Weights of a small transformer language model.
Size: 16 layers, width 160, 5 heads of 32 (1 for keys and values), vocabulary 8192, 5.74M parameters.
Architecture: RMSNorm before each block, rotary positions, biases on query, key and value, tied embeddings, capped logits.
Training: a variant of Adam for these matrices, 432M tokens, 13169 steps.
Each number is 500 + 40 x the weight over its row's rms, rounded and kept within 0 to 999. Layers, rows and columns count from 0. Numbers have three digits each. The size before them is the row's rms in percent of the matrix's.

# q: layer 7 attention query, 160x160, rms 0.0971, rows 0-159, columns 80-119
# k: layer 7 attention key, 32x160, rms 0.0943, rows 0-31, columns 80-119
# v: layer 7 attention value, 32x160, rms 0.082, rows 0-17, columns 80-119
# o: layer 7 attention output (transposed), 160x160, rms 0.084, rows 0-17,32-49,64-81,96-113,128-145, columns 80-119
q0 096:452504478550529451444468500522514521402493594596536496525537532604516586480519506457449464518451446530507565478539473510
q32 085:505454512539495517516511516588585590434562547524469485517534485545479516551486487513426412459542453486529488497533547511
q64 075:478474509512474516537561527485533531533499568507499444473475546493523525516514484590453461420518469555457469488539553481
q96 075:505465507433508502478527490550480449575468562497525560497431512467489509532483526516464499539559608493496522469481473491
q128 090:540469519470546486540497476459492492496493560513501518508475416529505564478377525473509518522490512507463499453511491487
k0 072:588492594505597533472454487457493489487529498448504548427542519490446449528563464553517500584497521470545487540494536465
q1 105:494568444480515487492463510546521478551484433516469456525456507494571489448487498561412529537525520487538510437471516439
q33 104:478470485469467454461497484488438490570517423477435491518478557465582469493573549559495515505433528518453489535510416512
q65 068:555464517510476450503431497493463477533468470508594486482480444504507528566532513498476536539561505497434529512494470473
q97 083:417541487471449546528514484507532503493538518415420460480505516474458492448485563439498472531511471534422527538522437489
q129 090:539574447500468519426503548497449504497545487499423464532539527467490455484504565523516494485515531448483518487388486521
k1 073:485466529554394518527551482544491521574500512512534514503458549465544534485453514483452487378464565508477498490409505548
q2 079:507456447453461539451472533439548530549532485456480508487462460481525511534420520538462576500504558511531473431452554485
q34 117:543571442464523529553491451513401450532534488523453474488516464489529506545514504559503561556531504567493537546528483443
q66 078:524514426503519458466451555483520445470509474494585484545527613486468487486441538506476564567507484472492551435496512530
q98 089:432555477519485454501462507528480524455501523394396453490534513553469495478483557484505523469479499539525469487528495466
q130 091:538580466447543508487517564552518588507532498523435482450575489528504508465539486489501531519476454499566474530481525503
k2 094:534440510533432521505523504522507573461517500497512494455477520549553488416527556414468420511529432484471460497547423489
q3 104:507465462517521510500500490503472495472509465417505512515505482486521431574530489517563477428557455486510515574470489554
q35 095:529511517533505496497510464492494551405521511536515461484546421500485528537467419481577562440535509512489492477515531479
q67 080:412512494443526517493453532534513487494508456448557528488462468529486407568513476528487504489498512454543449567513480485
q99 081:518471502481512483522541545529502570432523486514477443513521395497499498565519533502473446499504496493515438438457546544
q131 086:545457552501558490542504573545503475465495554490447456488565534511492466464508461509482511489477500571569488521551533494
k3 077:456419511502554577519559500500448538495529452436459510475471499561518446493502463516493447581500388461493456508516439499
q4 100:496515469484497452513568504489528475569475478638538515549462507477479531436455463493438497526568570561495515467515471467
q36 127:457514515523509561460529501549566509609528562549526576546441552441452477459489588497488465462462515503513503453509558561
q68 075:587559540543506509554477528467479493511485526437511437378544455476443486471500504521550503501552455512522523437494537452
q100 082:505514564513480541501462476477433433554488532462521526494435589458487507433465530493487475481519523545447540538506457522
q132 108:513511539509471541552499410470558453552485512504513567520486518521461449486469555504499459506530509447488521509458529495
k4 076:577512472520544462496557431516535408499475462493515466480464459518580515538517446516521533449472512486499490566492535541
q5 104:494507433528591418478463491553493522511555490586460477597499495494461526478504494453388460497505472452512589504523502527
q37 111:409505467497508504467529479480500568556535509549487510515440525433437434506548559537460418473492504453472527486432506539
q69 074:648522503495454555497499470472483499557476545411490373441527437441533529433449519470537463534483510497470549466544493484
q101 077:525484558462501586481470491529505463534433558446491498486480548478484441483479550451481475526468448536402524551546451510
q133 089:497467526525473456494505461515533415567552462539499577549494509477421463449446519458497454482495551527478470440458472520
k5 072:541505517500517493486510442528538478579500493454411458474511448467540456500487584554465491447552541568426467548512525511
q6 100:469572518545474489494503547530518441478482465524475477495539530499508520468542472522494514545464465605509566452508414510
q38 100:521521555514495508534505570528551503433537498502418460519563502525522515489519488502480465475465434546503496508586479512
q70 117:460471533465487451536568526424519477446482476558456476552532557523490467562477521501491517510501496541495509537482599461
q102 089:445531531492453513524528502500565472469503517534504457451512474504516500560557424567482538518534531568565495553477557488
q134 109:534572503495474555516506539506490521507476506457423406500494457466479427560590519452549556464487474501505512484532510481
k6 109:420515508515493424515514507456494505540556489439518509559438515473476426457560520462462455524556439482526489424494478509
q7 069:418426436476493484500533490440491622521525484488548510490448491531528479548498539527440493445482546445507512496443538458
q39 090:483508522477448508521520394422529483533430438460544465486475502517487479525505497549490514535575491540446494513425538416
q71 079:503472507516519484446430516571462455515566490490543517550516534525570527444443500501489509538467550430540459455494457610
q103 078:513510509576566473484477520550498437458417500490444478530491566545538548414466467519480562499430508454464480538600476525
q135 107:495489508426512455547569454432495472519492470516560503415507462532515554558429506559491546513538538477494498496481531465
k7 111:588529467473486432450517504543471445493460543554507487462562489560493524519511406536568559563493475538562502468529445428
q8 125:500481464509459526574550500461517511550460505544493488543472538447511493471493507521537480516536504535498533513465494481
q40 135:475498469479509538550498499499519533536529486574458497582475534409448446521508534520491442556533452489471560488464499470
q72 115:461519446541510468535450515482487463463498529549418473576509522491439527455541497489494436465485528476522572474488514549
q104 111:517535503530540481511458408521499459546467446549487491555508504486523502524482473467514471547546528494535486496454525491
q136 127:536509454500481505552499417524551528491484466531444530580522502479451519479542489424523499535497504448510499499489478489
k8 095:479414514476422547591547514487550533527491418470483503512497497474528454581520526436551487472522562528522428516491536507
q9 091:477510503510470543480544501584458509541483515433489488522527547543475434520586534457549451521501525471458428535570437495
q41 119:478430529473497406528520505505445542514504454492462461475523506471497451514488525566509452559447495535490498570555450513
q73 108:532504510494563433466463495502478454521552516451518501479519497513487507538515440516426443505437544534503482532558489566
q105 107:589547495446529454494508526546524520464466508537507474446509456593531521509532441525473499515488476549520505541487513513
q137 112:474460485504470530446489513574438499445474561512506502494502500501536530531493482516518459458500519526509475487547437528
k9 103:452581479486550492461461466505516495518507428505506560470467438476483480560600551527476522538541511538529525532467472512
q10 105:507536535471528444439499485479524476491576483438482507487469498447494535499476507431468545491494501461501509481461527505
q42 115:513513520458520492478533520461454470549511522460504401496513493474471473574571501501522544495496540501558463528408554495
q74 118:568569526490513541476484485489460479576459507448480464552425458429522515528566499468482463505510489522538513552474475494
q106 099:535528573482579534495438486495486536506488521469516407477512484461577442501548541454517467442477545563447527498496541503
q138 106:485492492450549517457481516510515432493456505436511515543491541424523478500560517517514471456516514595547552496473512496
k10 108:458609494505568558486458472460507464457457562497553479543554497533447425510571491534486532461537518524530547523518523484
q11 101:521546510539455470501493499469488506551516509571464516522482490455519518472543520461538420449578484503476457517562510515
q43 110:490538499455510471407483521511490543492571447497484520554529514517546539580540506455593494480600487499456546549489510503
q75 115:452566490499496440484455530530497469479527455498473535566507437547606524493497516418483510496581476510479512513416460468
q107 106:436462526515546451479501458474421538475547502495378522503504478515607514525496436506518467449484504421480466513502489495
q139 123:472514451559514479473466556530499501509479448479470527605479518556612501507498496403568450509502492519456577500492467507
k11 126:484486492494515543537532495538531471504440511449527471502509512609606504468554425502501475465503610529477534541556458487
q12 095:494500501507538458486505524528505488470492404482535460529500589444450506494533559381516500527427535431528489537497512468
q44 111:541459474522575476484497526483492492450468549463525422462467488543447498526497490541511544430411465478528524588493513512
q76 114:422518582425433494454498524461431510522474522522504488490490491472495442508528448488574527416493513482475526516480458516
q108 097:505485490473457495529542543478525494457405560447538473531448501586520407518473514520490552464491453539499497526513468478
q140 130:484497527507574528486488452433495439484516488533496472495510532473486529523532450557532457435507517544524480539525491521
k12 129:499615510496497426463468469478546548506513429534464533472536469488516470527530505434483528486482563482513485576502504470
q13 115:474459511494484491510441473544454489461491543481376446492517532428451503517526527504571542498509492446525495458452474533
q45 118:563537450509520539510518514451444463418461546468461433528492541506457578501485504476459549496476476454520570477436521500
q77 109:539516505491538490442504463445459501515488469494525514470456413504533489503427514516467481510428398487506575524402496456
q109 096:556475536513497491495546547437575471468509523475534501459531502530422533495517482493457485505403456505554546492467556503
q141 112:510481478461588538488501515432512486481508487497468458508453540480549497469510434597445485530490423508530558540468566489
k13 119:478476553462488566497570434434450532541437509456490527470441446545480452517493531494489518490513494527460526492481480493
q14 077:512511523533460575471523534470515463474421558502508494542506570520464420495539465558558469502531493522485510526544455472
q46 094:488488441531568532471496583546476536525593530501522529440469521513486478530470452497455449481479520521457502505529471533
q78 095:479512500452542428470494515501547510466566518555506573401573514544431502501499438468479483516503446468447542485511519508
q110 079:528489489436502468566568454514539535467457486632482484475521483548539548504557458522493504535558475492499505446481519492
q142 112:486514476543500542448444581562442525468468541529508516506476564491548497567483460484560412495473494496507505544550468519
k14 095:523488558466479482488509493455501514537496484498516533462489521549454477473513502532487522445490530501471524586537506551
q15 095:488497555555510424446466533496435485564491458537472557490445436481515489484492531563412520506504480534452511552530526497
q47 122:408495453437429484456530458515441472530467478494457506471496514506524517506470523518556497560600471522443510523467488468
q79 118:484563534514510484480495450433520440548555431462523516464543453546508501501459547560538519524522474533492540503460591456
q111 098:442455497545428523440457491517499504527584565504467555491475526486451520443410472541525440503506429500483529476480507550
q143 098:472533527517527448453474511557535458527524485541485584513473553538530484507432459520504497558539459518426505524481622499
k15 114:416492516497556524499490495499506394562521515521458480504513451470477524524434511493499524526527571474476531477529533508
q16 112:567551522500510494486498518586517489559483507539478471509461470450501472493427496492471549519486552526498485504512469430
q48 111:440487501482515477482493530566464519601580428494443532492446526483547485504560519510467489465487531461512438543527464542
q80 073:520496575499484464576519499437482556525486486415569464453471476448447526512517555515486477450565535548458453538478479428
q112 081:391519479460553516487495442531512493517554448503479496522472497511558508458460550418453413498516550539434522494571435503
q144 107:394521409526465554409505480509468554504532474501532516537527531470488500500408557439491502477555526516456510418429483510
k16 086:451544526473432451513576533493558582510477556535453501501514558510470475510475493491461397422501458488479495457482525558
q17 094:485493501458459478562490480447433531545517444432440461467493422522537488598522536495565532415523551441455401520466504503
q49 111:574546508486508459541533462449452529462456522523469525466549444523582489547483481550570526535542494560473513551477499466
q81 075:557555469503565517411433531470564474529503521445585534571523480539618497457519515562464542518548500458527537435495457552
q113 094:517505507542504500479528497493531563431447547447531451434533495558482497490508461528478543463439487481525495515515516491
q145 080:526507549438481468504517445483437517534549511505516425493526495472511478591568488526463538481492475481513465457461483500
k17 073:490453457534478492509493493498507504446515467554532528533519547496434503496577513520457512596505544534518449538570463429
q18 115:529485540510462480457519497495501510485459482448489542498473475547482478568515468511538508445475537457469408571514499541
q50 103:537489483465476457596510478490525488435422479506454459442574449526524514506477446464499513545563511562520483559493499459
q82 078:490535435518519527442444507445530452450548492515520513557522454512573555481473462569453556534462558466508424555464436558
q114 080:606539490546502527457468541553506514449466589532500512472511461548479487527535510562456538473450502483617464431465500498
q146 099:436469519485530485514530536502525528477372535593512449496505501464549546495525482526473512556491525558495430544539525495
k18 084:467487547525532490500464438568484515470480498492482568516573462486404486529474558493534539579499430508533512512591489444
q19 092:562567499551525423513520541528482449492492493558490503539546536508455523437513443550487496543506491487554616499534532534
q51 111:490478451524552501480509553555503529522572529511503514535479540515436502465505524466445455453441525443549497379536508564
q83 080:464565547514458568537522472532531526462458466445462461494501530473510464520583568506509464451526540539525502597463510428
q115 094:558467594432459523522500467481493487569491474555511533478486520438548476490523560454479456532536514509467519523537493509
q147 092:497487468556474454473523544505516509430456432488500553533497528486444448451525508442529459503501529552483537477508473498
k19 081:537470536534486504547515467463497467542485512462549532576482490481568508457421515445486457384474489484471545538529510578
q20 084:523467519498487525504470477496454546507497497454524498494454442542567550539464526520467506473499503454441422502466566476
q52 103:468513553428444527567521424500463480509418515468479477466501457501539507554465533535536548512504495554482453527499438459
q84 072:524531504550473447481500564465541504483502494495551498567539480485487542461506487521464580577444448485488448461544505564
q116 092:399486501481504493459535546516518511477473517381432503472491476517511469536498464552514508457515423516539482465526508480
q148 097:537507487451504517497418517519499504520559556459512462414527423485595542538490445517482560495501494424506479545500537504
k20 085:544495475469534411489491578478509517512516541514526528466561481537443520501490523507532516560492472473519502497516508454
q21 087:375472470475516561509473484469488544504469485473485415522465483444492495552536520463494443503487507419478485511426563460
q53 112:514494560471476510579522445420453534480430486478568483534491506436504478531469491550536506558518494525460477589451520434
q85 079:528487498517478400491514505472482471490517508570509519559458546449458516459467524531482465529480421498449534474488507613
q117 082:442465537535473494474507486494515496535453497438547455482487580516492483505495444523503546490455528507475466473499470504
q149 091:527478473395516519533499474475458483546544503480508507470532479417484519497473459470487509472502516444525495465490568505
k21 089:553538419479444498548509487548494538446476484530482454553491523480518518483546529490533465542513438486558516429425479418
q22 084:526543511475545470567516508567521485439453485526514494458545460525424538513499446478483517494489455507468429493582429486
q54 099:521489430515532453503502565551547526517555522569459582512546511560451551494517539479484481573479487431499497408497484515
q86 076:458500473501487440516479518585470535532505456469490556504536439510502466453456514420511479548547485522481467521484499504
q118 090:530482494569568528505505500462474421549519485487481513556523558464506501445465561492499453551538483477426474513597488520
q150 112:449482509578515500517511502549491522478495470524460558556495543505435466434538532462468513529489494504466498499509446523
k22 093:408483513540541448476514563507576490456428538453520466492550467513529594445471473498460522491420522476576490547499426482
q23 127:552484475507460590495500545487495498479495560408571515470479522567512418559515506528543512465500484496497463512538425500
q55 118:540545481495491468490439503541439488449497486479548496496545450513527513573499444472508561539519502509504464531603419455
q87 090:423505453458507474489471501527555501491561457449600553457565492617523519535492489461520572530504510492511473494531499486
q119 090:510505451435515434515572503523556533423517427526553509481526443559476582556495457493459525554508503492541470475460512473
q151 133:555548489516495526448409536539466509555531546461533474480525476578573536523477497492517513551460446462550474526566469491
k23 075:526505513550468560503545542547457499536494526526462462545475492473492539483479480554539460542468489530451482474517370530
q24 087:533535552560491581482499520507449510573514563474500475451529509500478444514530521526503507489457492567504471525502439508
q56 085:524474536415423519540507484515518538550550452511481540479575518476500426459528565468563434533487474516476465478523467546
q88 086:541497467524584444491502529487505518446523527523491553495577536547372525479497494476506484519436443485467494537573523479
q120 077:483521446443502462479496485475545513451575462511450569484475455544478534502479479524483476530501478466487469460489514525
q152 103:497539469511391543555505510553525580439525454489442472526530492489482410476481507464550501545523516489529493556502478497
k24 117:453456444441484480450504555494530509503538563500552552472524521557481498487504580401539455487519520515526538499520479512
q25 081:498527512537468536479522549484466500550506537489460488514509570513486379497531478539576477472521497579503491461561399502
q57 102:544489450596530520496514541484489544441543505473546460511462536508466496509506505447437497441486483532432490508532405519
q89 090:460451482495557437539533525527506515484543533540436507494535542516519486537511502422486456437490519500468505482535505538
q121 072:504472466448520481536586467527525547470518500619484505473507463559518543527556461475501531513535518486545497507440491464
q153 107:487516496540507539464494539556467525490471516512450468523506545498534489488546554487578402456524462554525461535538444490
k25 104:521477455493522507526468517492556491490540468517534532526459511534505429504499466478432474469468537439520421460472461546
q26 092:493497497511503503512496461482481487531563500509478487450491475498516608502475484454470524533461553468539460453388558507
q58 111:428515516498503496518570402475490476537473426483458465492493522515514529516506490574577565544533525500536536480408533480
q90 107:419514573496478584488455481545455525538586561468474469481448444501565490553554542458519477475542529495572518468446529526
q122 084:473550497553508533522454538493525438509486490412466492460476508439479442536478589519514484455438484527461526529511568481
q154 112:517523530453485464524545426472526462579503462506450485486498489503461510464484511555473539542546554542476513495428540487
k26 112:468575464473510500520537486493463562524547487481445471489535505453550469480594578459494472497513516510474524519566404458
q27 079:508460518528506554483562496466504427512439468558576531546420542535475469484510500466463499454521474549482470479518467495
q59 091:501471503441543477467482538549492484514565482548516490534477483499521516542411457490498446521480465473532483500523462509
q91 108:538516535498566488524492522461527484478496506490520503517548497485450558508492426444481506491464479459571515547561470465
q123 104:497512497483504430471540483484514487473488438509589497525456454520503474529485453494451492548516493468554430405482457488
q155 123:492478442532490561477412499531497502466514529515511525550499533449515512540526445438539481467431512436549514499577477568
k27 113:515492512458459519435494493421569472479516505420551480442532478517513540493529521395500524477502567504545543532482507502
q28 102:514480523521496581495511555500436483489478557482548481398519482514457489534502488524582516524480428533523477496488444522
q60 098:525473572489450523504502559523442510468470612503521512511551467432484459539518595504597531545516464509530492466545475488
q92 088:464494444485451484459493498480518487516505421506544548494518483583504531511489524507567531555553419486495481530469537442
q124 098:503488449513495485560529476481600479467452478530508537532527551501469609536489458553531517573466528471513488501507564494
q156 099:581560492544466513535525433482529512569494512445507530526493507528447470535530536483483521588494438482465541533448569463
k28 107:504500476571561532482468448486449522477468548500435445506439559449532567493512498533527468469471455461459482514501552519
q29 092:578532533519511452482530530410503495485426550584600488499551491544483586504497508482420570550506510425488488488502546494
q61 114:445534533474404533474470518507517454510476564546490522476567429492573415526518507582500520494512505490529494546514604512
q93 124:593528496542517475469519520476474465456435494597504460577568506481450514420464515577505535546475411477524517547489545476
q125 105:490487526513545491484442480504443475523480549541463420488551477494509524519445482513510534490481452492517553478485570543
q157 112:537557568467490424508523507466464507525491489505571484427470458577560510533456501498443538537472445484485509514438523470
k29 119:462542554472458465498577518481485534531490519584389466485517501525478475527513507548570516530511444526462512487499524515
q30 116:547494513502476486513426438526502493535524466495431541532497495446515520493489514483500497451478568401485433510380568531
q62 112:549460472535541503553513441536513476550521449468469534502442500514513512467459463445488512461491499422450507544412509504
q94 104:481444531495530512521485387478460432494492513519486553485458495413523487508380486546484526484487543442476471544448516510
q126 083:479473506525475547463490501529436482543514448456466508535491469519535472490498580455516500490574507472448580537462461461
q158 105:477448510486566525528425421412482483518506485522505492476499478506584490513390492529473476449517548444507443535481518515
k30 112:508443591472550495557499454577487493537482482448503531451488444431482413592526512452498498433502530435490459535500543487
q31 105:506415518478551532583506456509504499427449556482546489478476482515533529486512512480462599468520523475516485505497548520
q63 116:510480578484435533534513513487525478424423470475551428533536531526462526488517524535507583513444491500576541510485473489
q95 107:455448533511532537584505518599549506462548491505529474472516505515543460511466469554482517540474569556528475439472589527
q127 117:490544528568546481520514515548565469478371499484556463533539503565453519570455515590451534521449497528504541542469585465
q159 126:532475534489502450516464504499464487493504532545511456432461460446464483471536508554483544441401509498546510456495520568
k31 126:435465538482472494560533527432549596546508475463518419497506450499484445494537515518513528473538555590540422515497522496
v0 110:503560456505517583519487525501534466506519529536499480528405542483488526467512546534452475524407563531503491462468531502
o0 090:559452484413566496463514522537546520461486556493497518501456445520442525462547522443524502556524456457476489533523504561
o32 113:511405526480522466509495530566483517530535574612501546383517502474528539530513474520547461472483512472541428525563519488
o64 088:528527527548472456460529496488552479493441427463548492525551582514515510492521548462532503527480523534479477488553482448
o96 109:468463528500567472437534464536442512501524444471478548483495499513452441495496517520547483486550481514455456482501542462
o128 109:501456457560482602535403477409551522482460514487580489557466501550497545492486516485487544489482543452560463499460539543
v1 099:499556490564497540498477489453526526565529536472480596486489466544494497498490514521480473486467519448450536446494588528
o1 093:456483430461503415473522477450558522518507387486470470518560493454545517572455512533447492430523501544497452495454529462
o33 095:495522540468471515408529508475479439533462499443477472518411505514456505462497515525500566549539498500538503486481512509
o65 102:531451464496526475512470541491462509474528546563510435493553517486468527530515476507538544623511498490556520486583456522
o97 100:527486515487475493493482530552495481426483418472507438541559472523535469517496556488515478549536622545470455494558390406
o129 108:567502564539501480530524537461535454560487521472446579477465498442485530483472496493453461484471492457482550551487549657
v2 106:510495500559432491528357508455520460531455466511539542487526543505505491406475523530508524514431551439541532530477540507
o2 083:548582472492459521536503532557426513494492511532458476593511496458480469498508506588498512465489528505481484497571472577
o34 104:530578502532536489500413536469460475449466527459495448562477482474497512441460509492534556445478491568525533465512465584
o66 121:499444476490535534471589421480549525507497418513498498486491528527431563589453539497474478516567468526542421521519567337
o98 091:436419471390537528505510499571575587466538467510434521541494520551466518610505534536481472497514560472471484499468477485
o130 099:587591510451490444475412539446502546538517510543482516491481449465587478501513489435484508449479539471523446472476503508
v3 110:440488609498495504470494440542475441507443488542463596533500502435476478507511454462546476487471470512493555390477535521
o3 099:506488603504504556423538454487504512559481523529510475475519552497473541532526551460459525444484475485523518566515510498
o35 120:500456440412532491489475521549477511554599519467459520521478524569515456434464568500504556498498560490462550428482563465
o67 092:455483399490500468604520549529540518409496532495575441501561519566534535479555459512480412428497461500485473481401486415
o99 105:480497467496534421549510465496512468482478477545514479462510501516502560566467477538541478509560434466479459567476523543
o131 096:521607553519434534455440512499475496532453462570495522488448551444476466511502524523556593513442520465494541478478493466
v4 100:503501444475483503470497522483491440586529560584495489530454502546422425587455509498472492447515486446518507473455476537
o4 113:463523518451486504527531447499500536535501485482505495500543518501498522533593544475514469489536542520511504484437594462
o36 102:431522513508528463495480469508505507549489533509467534471457438477450411517515515547594495467428495444474441499524478572
o68 098:549522536503511529499479522457530437423453514469500449521513492480502545489501488551469482468497503555538491486574452629
o100 084:468524523537551516464480487441525516446477510439512494536562527514534602396524490475472511504511518523534546514527481425
o132 095:495493538535497384506495499466465505497514457514539461428486542555436570456464410538570564592520432459475560476487515527
v5 114:467467453533461504546557602455510529532498520554556557489494465495490487466398528540553414485489483472436518466468518504
o5 098:478470513469493570544531524477539537434537440518468514441491507499515448581523546506450476431531568432499467557468571412
o37 085:446485534530510531495529508535524545441480473476495445466446465512524463433487520497579409511478453522520528492478455511
o69 120:608516470526568542512516416478480445512479500519489455575487573523493581511514496533439537524478476533524491579517484544
o101 115:486560479502492512499466511546481508401534496425543469556566536444546398454500501485508470451531521529464520507534490412
o133 106:532539523476518477500453423452464495566470519477475557434450449538527594542534522516477529510474491489512498517443521654
v6 102:501528527572486486473492491481435520514450488495477518527549416457560504474500536524576553464545507475479469494514452482
o6 081:466478582450526491450514511504555474514418500477501405546496524526545489440442490503508504528519516517489549461548494587
o38 096:515420474482456522480530533545487473544470559491451578557531492514524464516493539437430583480477502513498528512383515487
o70 107:592517468599542488508499485471475477540505459479489559449515530468485611522516494565486490503477489484481509560464532514
o102 098:555481574476483481512516466451521459490572455534555461376430475511503524480485525481455456549552451527529541471497526467
o134 111:450469435524466557503531504553523519390487537523438487532530488475499473468510468522463514477430529476505424521504471449
v7 104:516413481508530530526491506458470483481469539518546461561502557516480511435424463452520440506466507525464528467469584492
o7 091:552500474478462584530519563546499533456463543513515424492544510477465471460568510549455432535529486554513528470568442535
o39 103:507489510549531506477504538520477600503489524497535461515587489540466456505429508498546525494565455524492573429485449461
o71 098:544532573516534498462504412440509487551499482514491576529403601498474562541552435528444508521511480516501509588487509391
o103 099:382490534467486475532522541585551518461495528475513450464503437439492528602538485471594520487448487497511415484479442490
o135 098:485510479496466534522491495420508457522480528541507533512438531483544495515524531461497543491493463437470472492511554529
v8 098:448536485472494438448510475532417559565485503532459489407568441476551553438516568454485460509483510520447426467475544478
o8 098:529477508575492527490475585472531513473534447484501469567467529511548398502464473544521543513490440563546558446492500532
o40 113:509455479503514480494486452479488455458526474479433485474540487479580567557512502471515450475483545524465427503469450320
o72 092:527462515446492459527479511454509551493515463543461568551482549514532526550474503499480508487527486499523546532459527551
o104 089:480437471514422468558533520531489502551509472487503551416488458465488430502464423488541548468475394481573462495501450601
o136 112:516469505530488585585571576551512505410519544454563447583517515546496459564481561554463553485457557534514488539518517461
v9 098:605472458480518472562448530532501453463479543469491551382519432540565529487473504476484516486464590481555525454514483457
o9 092:535540492610516513492466533496430485448456462475553436556494552497488473432479507552503536521440481528500543501543507567
o41 104:497517549528520570452492542491473451567420507443523479516504508503514482568522525489544584503446471512484495513475468519
o73 096:481464517482469501464528450428530494537590462542528548459477528480442478496499467457540475517566508520493467488530540462
o105 103:510510446452462507454536458451541580434512420588498508577467583505434529548530470519487458498545440454499538562513494524
o137 103:509496456538481466516546518498561468491534491531483469551522449489562484483505547529439479499475538537448432478478550446
v10 103:490534498514461550500502539485504484540526487539478543542518535491464497518437552515494470489558547549478429437522522483
o10 081:502484508508542455455546495467549539564481496487518462495487492444538491484526518473514507499516488547433566475469464486
o42 093:478496464555532410457461549501456494559551510539493496431453402473481506508476425477531533529431533509522511406491502430
o74 098:534479497465513486559493539532478484517462554531464538507512550457547585460479497483504514467454511471520525489567487669
o106 122:455491526565500482461445496518422430504510470462498477472513476481561510438469411500532554529498445495471531468513383545
o138 100:440515416543447536584500530434554557488483501528542459592545476522461466453474516533507491499455519519458494540504520415
v11 094:490534554540496476437460468546549470497518473491484522484495468472509536519470436515455476531550529468439469576494462480
o11 084:511477446452505467520518484468603542470473464516498485523489532491486464520420542490519508454537446488471488443475516516
o43 099:535480530485429521465557549513510469507538518528522496501501524523477498466522519515489497551533452523532458508423554539
o75 102:476505450520540451578536473545444527504533503499467538527526494495545488472448465535553548504460459510472564518522514478
o107 087:616501557532496540560493530492456481483465491554476440520488493536451574529496554511519506552480478475445503462548513457
o139 092:466531546485497505520482459563488512523462530440497515471406491578451521404531489510470481507508548483530502535480434582
v12 109:495486499524540541508499534503538451505483541510484477553549434464458551489574460471512516479528468487566509538568568507
o12 096:479513591563510500434467567491438528475534525525503477447493529544507505476459487496516528524482523513461548509539476570
o44 120:582485456525481505472488551490516541500470515499531493480505476579488494537497574448497494459477523437502539570497569425
o76 107:507500516464525486516453483486477540482517509489513521496445534550549510549519430522444481478491529533522497427438413540
o108 098:473514449433464434554536524452544507478470541508520490483510519549542491547457506474514490428483521544496547484442474514
o140 096:474569440489459441458502464517441510498532499452460542491496461520492576496470524469500517473543485534439578527524458501
v13 092:454452523534519431464440514520427536470457472512519479542553503494450472458476511500510556517540436541500565448522508481
o13 119:537512501598493543460505551496456456498479534501534445496495530497495514476492483526510464564439509521527533523557402568
o45 089:514478424565496487498446534482472488409492492525468506481515465532448478485464436461474524483486487549486524509483464297
o77 104:511476565411499471520532514412559535528530556480504606456465509516504538534514504487477480447517495449451503586454555487
o109 108:457488508426484512557541486477512521516537480481550507453494458519550444554539467534500514456499570489547408535414457660
o141 085:508441460528466507557568623501504467457498539575522493485515490474482436556492463505537444477415464434476440458543494397
v14 093:452463544443516490538493475478498540542482510473521530551497501518456460501471517484484563524560538549535562455481540486
o14 104:522561544586562544432494540538443503559523492476525530525483523436521491449532502518527524476464477538500615573534451609
o46 114:520503512530518467428424519516452418503482501536565515504529396512467481505497523485575546494495472525487514449565443332
o78 090:450482465524455529535500530482615528471509488463553496475553484567373494488556536448504469447494517515530403488523463513
o110 089:523513437517519509510530474469490534507508471488557515605520536493541496531537469526491504431511550508500457546503477665
o142 103:499457531549497584511519556525545551450492520535554511496486448479505426552546496491563524436451478476535523385476442443
v15 100:535528549573428538417472522457412583535508426500512567491447542512486508466525531548531443468576517505443461505478482484
o15 100:455507504427577393546570403484593416544501520474462505473515404542515539506488499494509512496499480529462429472526519413
o47 091:520544486543521511481525508523443456534531557507464535510496478511389514525472470508436513447544528497458482448403536555
o79 105:551506430542493479522491558519492484478440481560532484529552522517539542520467552538506585498461499409579483488489488577
o111 104:421448525493506499513525471522492415425550505495522471515521524494588426466472479493536478544520503525475511424570456332
o143 093:485604432547377465548456476465484547469501551469491497516534476434422512469475500535500522516461481503430419576540510459
v16 097:426481494448499488545449519410466547513542501406475481479548463465520464454471578489502507476557539493409524550519480517
o16 094:429435504421468465561495522546528553522512475572518536450495520491535445517530512471470474455568472503540450473438555309
o48 090:545503479453489487473493480511543528512503517475571485495574488572540472522531583420485533555506528474541511552530563469
o80 107:541550487554539500446479523483448442506484496506454488569503587479464531485450411525479503512462474497482531567508452517
o112 120:519583492556499485453442512557458440509489550475541427507484521521521519478464512489471490562506470539534516499496428414
o144 087:469496454447487482484583448552537503440560512546560485529543530510557469486482563505472464552526512513459482491502525479
v17 104:500539483535553543490383562522531467492432494473487542513570473536466496452510552530544482475485503471507533442538535510
o17 095:425523531547529504453532488482489493552480441496467433512487522542542534453457471531460520605479522548542569473549424528
o49 101:520467537486469501490559583538492445530531609491474526513474485507483477511516469512488520490445495523523549461482493406
o81 099:554442484472458510518479491463549519488489519517526520526529497444543561511506519443414457493456479449461446471491478472
o113 112:423496511419498499456515456514513502471535432453556416424515480479479401508455520491466507520610489556537505517468472461
o145 098:527495445549429479547443474475438513496480550577487471515488495471488594548479535507542513475468555457489423481517493588